Part of a small language model's weights: 4.67M parameters.
Each number is 500 + 25 x the weight over the matrix's rms, rounded and kept within 0 to 999. Layers, rows and columns count from 0. Numbers have three digits each.

# layer 4 MLP down (transposed), 512x128, rms 0.239, rows 236-331, columns 0-31
486502478526516478515509476507473445501527486513524458507509466482523465492498505520505449512497
464449506502458461489524509492460484507456519463500520464526474474512508484467537503453494505496
479473505510516509484478483507471495496559545459472497495598507500498516515550494506501458494517
535496512523513513519513510485484568471542509494476488493476532498450507496472467472480459513455
470504494487502525481461459482498518538498489477526468527516505477484473493495516541501498509488
490529514547504495530487454495499469508529502510512457470479547480527504482448507504548499464494
472508496481471522463482502539548502529465454504538498490444495508472456484484487495516522511521
502510528474489550496467503497536465478514462505474464499498476542476474513522473492533487496512
517494518457512473499492560499503463476505478559519507537466486455486454550499463473457515482508
520502465536480500483499536540518530532503549542512459459468427529462449488478497497518538513498
522512513524524512490505506503476516478514466547480526495479538492518535498503442537488480511505
494495555553495525499519504491514504483474496514488486469473543452524512486500491513496539474482
523488470499482513425514452453506491482497518525492531496499509440528483535520495579477475536486
498531507519488486470527499496502512555546463502504473497529492504552537502502479509489491495438
482528488526511490506557491497518483543537572516552491505471542462491483471549543481503499534500
476478485518523499520525474472480502456508505484500495506479475479489516541483499499492503503522
528460472518509512522538462497529506460515498489494509443464531485423502465471478482474462487524
524501496469521487504480510485494518514505490450482561533507495503477503512442510514466479487489
535478535463491497453485476541509505519531528475480465517519489449479542517507495520466516535494
451522525532456497471509489486512466496500442510489488561481521515518524467484515488508462473468
483448518533499489485517482452495454452507486507465512506523528457489454508504480490442475495527
481535495520482506473484490488518521571541580517519514509503486516546499529517521531565494522477
514503457517499475493493465475526501525536509506508489496486464512510490478504508514454508498535
524510451487510501508474534492482490476473534516532497502509484506520482472457503457513514486435
483575527490489458508500520510527515485484468500453530522490450488479504539504512532507506476533
463506494486523505508507493484527480486486502486476513547488555489506509485535504523475466487436
535536504515479518490486492489484515468479500486486457547432488487495472521474506490470521459405
477507498511502508484496523502494522516510510493510503507500500458531505482495515489485514505535
490487493520507486505494483474493506481478516486489486479452540485490530499497480476445462501510
506522501540484466500479493500525495486481474521534553510472510501472462503530497494488507454479
479492528501500484522456520474503478496496494538517513496538477514511477467542505496499488469523
502471509436488537467482517561471464515541545515479483501534542533480489474480514478519489453545
491518531539491489499488522487518508487461497491496508489508520536478533499531502422522519516484
470488469511490461481533526521532500503482505466510545530552477443511437482519545482498501499464
499545490514496497489519494492495500472440460477527493495458543467513515504485453493491509520512
526537523513527490494509509494535538504503458470519493483507460517495474533473481483493472516546
486474498497495507481483495488493477502490524540489527530548514543515517491471485467449507511529
483509561467465528443498525522523522492511491475496526477512541497527530491469512478463505540486
489548526488505465479458506492481496522510460452532506553448504475519565487552451470482466459493
525521501511503472544496487495483501513461486492493504495469493508490497478462520533507504487508
494487514507479547473517487492524503478513527501518507459510536523515489489465481499469512532484
493522482462494518491500484479457472517480424522463497527481581526533520533499483491512514510514
497462474518493522526483520497468499484518490476484523496523471466515493519497511456498514505515
465489515502509523502499498457481498509474516541510530493525535473506551498494438536460471467485
510525561497521483508512535515511461498496511482529515503505532490512506471504479502498502514544
486524503474503494453453529508515474468484453499557508494486509508451526502468507458525494484558
458486523475538516436560504573519553477523551519512473485493478478545464531456481504482517551509
527572484515539484486506480524529543512510505522458556482490507509504484482537497503508520537532
501504540460535501486451508468516483530529461522480537471476483539509536482479530467534492506478
478471464503480488485511455513498497528514505501481486516492475528498495512484528509499505494526
475505420487476483478473515503490457469502515513482490479477488452511520495526504481498463506488
508533523502481502487448550484478477517493460526472498492487506513495532491448508504521500497510
517471478517485502485513499530477483503508497497453515467497506471448560514511507500477483487485
475490483479494547515534514455505518526528501527528491484448570520487499489559460472506509560510
495471497485464498503528513491490472509513518483499483501519542498480552511486515479448430522491
483491513484498509497516509470471517565503501507512482511496526478543510515496495549472464483461
497492472504515535511537514486475484433475522503490494508513525503515496481476481526531500544498
540506483514467531510493504464528504556457477480481482453529473494478481535528519481518486491512
460489547500468497486508448467491507512507509494512484504507517506529524495485503483473513437451
520486515576513487517491498497509515485508498474523473501508503531499490474455481525502511449505
491529518508503554503499505504516515503512542538480511481513482495542524508489475506444490514487
412482533450486523506512497496465497510489519490459473521500509519539481443495480528504491481511
497508479501542520489531502500549540513495483521488431516533481469503464544479473489506531564492
514480545503513484492508478480484515511438466504464464482489533534494498508490476505500494517482
473525501508543472491487539548444512472490502455536552517522479512512509510573519480518544543484
525525484477488508518563536545440465498499445496463534474475501474506529503454535504499521447551
530491518481512498460468497502509487492518535484465478526490532484498498511484499523497521494504
475505465504450515523504492488496509526520443511490467486506512486472481469501482537517502466507
462447458471536495499502458488549494514524506499496490517541550489469484487456500488523509458503
490457558478496508504508527470521522470532511513460471529493493536499521510491497509534516539489
528488491484493536478526529497494522500508494470492473517519506499545534495511492531461514508475
493499511527503480452484521518509516530485523478490477503488487499518512502524472550541495482513
517487491492506506516481504497529517517483528514514476473516515490511534494512479515515533533448
483519501452502481480457473467514501504467482487532508529488486535525513495469443429536481559519
466490491523511550538476503516459473519512471448527523503472516460489540504489504512490493465488
513478491490463518494499509534531495526486526491532489506490494511489530490532500485503486516535
499490506517532510479512451476468498470488506482508520466472535504503480504509488436501491470502
505524548503515506483508491491509503506528552508494497497508514521542526518507488509482507511525
521534520501472487495526461517482531507536482530495459526439464525477493486489499514488478485512
485497467527518487472484477492488492508518483486519498492468507538530522501483498523486556506523
512503476466489484491485479485524481499522483461472497498504508502478460490493502501463512502510
526507472474535519505518494510503525471506510471470453482519506510494509496482513519518494466506
510488499527503514521506527512557521552532529506497526506485502546493458533489498501482527507491
469505497480508513527484494486492517499441515500510479529481520525538506498493482494554496482503
538491518514529471522517530479492469500515459532527478483477500534500534474510489456513529488528
495506472508447487492538482490492513506496498495499517506502515504546523484524482503481506474510
502508488524485486475495499517499507466485474516502485518498478540497495466514521499506512498500
500503479503497505527530512476481493475494501516490501534522458455533493512530470522512516491486
513521511518474498476511498499480530516514502530489510495491497437479486512511470499492505465537
495526503483478558497497505446462486513531566489483450482526549479512501528509532521493520502484
497527515573522494516424469489439518467527508506546528463526497486505542496530460481511473483476
505488484499490508541499500464517509521513506533471528487474480508477483531495499488521546530503
502442497510540503544484478520535460537502513493505522504455535531504518499497536455489550536473
494497512542513503542467505469498542499506485524488502491479528520506493504471497458479496505522
484499487517511500519502497486461491514502482509512494522493503513515529511481498520471478509508
475506514520458476490469512499496535496507506528490483502477470485483548521543500516510498521525
# layer 4 MLP up, 512x128, rms 0.257, rows 237-332, columns 0-31
492480518468505493502523478481516522463460477485441511519493505487494504517471506500500502510518
507473492462512509524487506491511455526532475537497474522460517543489538519485546473502551520508
444498433498475477491475495509493456557479492497467503507529478510526512465530493509474504520534
542443464497531489519524492487498487472517459525515520482488533521476471504487471495498496464470
475501488499516528486490530512471490507485525489528493547570482477500512489550491525497536505524
455510537476463483518515499471506502472563506512446478506534494500536499514452480521482488477445
505488552508475484452504484529485530521487524498476529483495533484536523537478501487488527468529
490442540539508504506472482490511526573515531473519462478521509534528513486530515511521525506500
511493478472495500507594466465506552466510504438501529529529509494504462523502473521471499511510
518490521479523491536507498503502479503476481516500484525505452469529511500485487481502526516448
523481453476528492519521490477491510485502484506529515465468497517505474497506486510481459537531
510472578479511464486489454514467474523482503460498499471527499518471476490500443496471502519503
504510447523493523473524482490532474504492560511484549515484463486479429574499520484532519494489
467481482530488524526505563497532477527513496525522518462537509476499485511464478536479544481480
537529498477496538480530467490502509478453524493494491517518494510500487496494503445509525467509
505457524508491527462515546497473506498509514495495471530509498528526509524470465487519507527461
547503462502516491522493496492503482485532497513463504490455517467485500524437519490521471565501
512525472548498438483504502489568545528524513507532515512490506526478495493522508463512505528492
538506521447516511492502480501467523494470516518521557506530512519517479530504499502480474455531
504514528488464496512505487520493539494506496440488493509488478532522524458506533527451497511493
531476563511498506494486487496539459482460479508493522486507492519515496490490519486486484510535
501510537462480484527516482490478482511488443511523501494510520506455442498485499480554523510459
454546501491516506513518529505508473515507489464499509538526473492466480518530537493478520490538
479456514491498479503468541530473462480516500522491537522491479570462492526509501503484537476548
535499530470497484473526514539485460514536480528448519523474546482491488470509518490466539456463
501481492521499470501509500513465520502514481482479514465497483496484518511525510463449499473524
490539491490503527498479485499486509518459510458528518479542452481523499529557497468521506445488
524499497481534473491472470511531507520498494498515512495511516486528466480508520515517500505515
500475519500540516493481494534529478472497545472440485508512534528511498485449537471455494495502
502501475501486490486534460522538491542492464475497480521471498463510530549503482466487512553508
536478510514489496516484503534512428490514541503488518448461488526517523517522500511502508501556
494465530467506485530490522511491485463459482533521463527474523502550515500464528507498516504493
469537526534502501522502475490509496491507530532458507512505512495483509511531504489544456569503
456556513471461525491492508535522480471483469495525500535496531472488489500517501484506480496473
561492478467514506460512493488502500503473534484525530536486517503536510504536507475463494492504
475491449484494498493500506511517530514498487474524550494509518504516534472545532503525487503504
506482526490490476553518460482461467520498504444521520524505499465508509505526482520535518470492
519505499524464488490499490511524491502520499536483514515554497501479431535501511424501514528519
499518478508551527465475518516543542515561510503454487470555439483506496537475487515510531501485
496521498500459482536486523528473467500516494473505478478516476525517496472487529490485553479477
553447477492507497515502522483510490517502546513533483495509490514537542507468505503507460543513
538507490490481469480496506496485443532532464555490516489470503548488508547494503505474492508496
495498482526526484498507521454403501513540498520520502458458508516510506509499481497517458493502
531484494496506461497497527501552529539506515498512503510472494506519519501502504488482520508558
523457485440531554473500518473487502486491513521501534531496493479483471486495530502506483531478
507499512520516518494507509497543477493538563505520500489497462543470479526501522556478494485557
530458517519504520537512504476545501486493560497500557540494417502509491484507491511501457477520
522468527509492477495501497496477540528427517501518482539537482532496482527488496546532522508497
470496516507550505499499439516532455483505494522500474519442496490524518513504492490461526522473
497501527497533491511537456517472490510560517478526470496447500481535568460496493468529440488502
469489529522510494515544507474512497501473559490538455522509501510496529491525490461528491517484
489503487525543504535494504495507451497507494519537507485483519540497502474496484483501500490516
540468573521526493497480490493484464476478476501508507490506487502505490450485518517468513503493
506480544499467467494525461524492485534510493506453488521448488472551505506491514530507531518551
496494503504470480530489483513484495469512502523559505464474477494477489514537515462504487501518
503499538518483492479510500462515496513486512491510545453501530530502502508456488462548500465506
505481507508524494480516492509499493559524494479507496487478510486523521504429494514564504525479
496491476516509473506486484500501533514502516502506499458531425515508490549560511509497544520488
489490486514492516568518482524478476472521497503508532497508516495509546480521546491482561501509
533451497490520456492500471543511504520514471480530456509553501532493523466528490510509530490494
495476470501508548514551476542483498520490518450515503500529489491472502500489470489492455497520
457463477507506483537541444486498501493502511515477477523516540506534473512508506483437484513476
494540459493479513510515525487518463504539511504500537485512474493480464505472502499494494499509
520489520518516457497537462534534505455476518534479522500470528465556475530490533509450458482481
502503508517502490485473514499496495471457514474489512458514476535528509496494485533474444488523
535530502483502490545526490482500525525509552467477468521541501519523517499509462474482515534531
517491548512529529476515520479478520521489536482485503497498510515507526531510498496507496492508
468426511462536480593486520514527519462473537487485524473500513503481537502479491458480470513532
455475502503504482496516547504486552501515499524458488525466493499503493570466500507498541591523
525506515486488461506489494457504459495491516533486501473483503489504480534505489460494486528577
483511527474473480483503488500504487510515490488458478498505485534521484488517509458503472516485
549550566473494535508528557508496529481503506529489519514483487509503546543462498479510433500495
513472490474452526507541453493499519507470472486527489506505500483470447500484556481509497507476
502525486474499545513489455559524499508438524464509505500484510481534511527490491538510505471471
504537495505542488466491517489479505526515456489452489531491476542497493495468514493511525472500
481493514537512497500505522516514486507471458532494526500522535489488521490533503520477537504521
486502493491471482509517478468478511515529504504528499510506521492541515512496525518513506516476
530508478491498510527524543509538519482457539485520497500502468511481524500573459519510451516512
501481489502516463548479489500512444475489437551502530479469509472494496487494520455499505493523
494581509506531521507514481495467461488522503498493509511492519500492516480488486505497489518504
547494520511536501448515502494543476481495479454524500499505455461510507485451500478579460497484
490473498519500506522492477519491446473496476500479508499490514485482505499509502480512487469512
453480519469516491539523500542520489514493513533447517499521490467536490473559517528494481464527
509454446513513541500488542515488529509518534499493519510498476546501486464497511525487460492477
447531487487521498477514531481471492503514467528545507501516523519465505550538491536479523502518
546454482492458499525536481496484478509540519498506480533486486484497471531471456470539555509524
516520414504529518502520493479508532504547524510494520464522502514485578509507543475456478506494
490514493517531500509499506516502532527438524491443497482548480526510506546504480530486516506520
499517511525477448497449500507505508490473509456504503468519472473510519510488467501467499508526
510522522500514513476471499518475532516473526527501510493514505519521524497492478510521498476511
513474538462487455489534437498480492519496482475516468526500491499491477483529476473469511491477
537493473447481492524550496514471399528561469565539528477502541496488519525541494449516536547447
460506495506496519488530537518459487491503478522511513490472478520491490521551498493488464558498
490487519552519515455494502534520478486507507472471516492560537455511473497499486494488488482512
499505489489496504527533512509516482534486460532509500494500476512491553509500520542489502498517
506480483535488518493506474474491531499484538515478521504478543526511507480492527497509508536510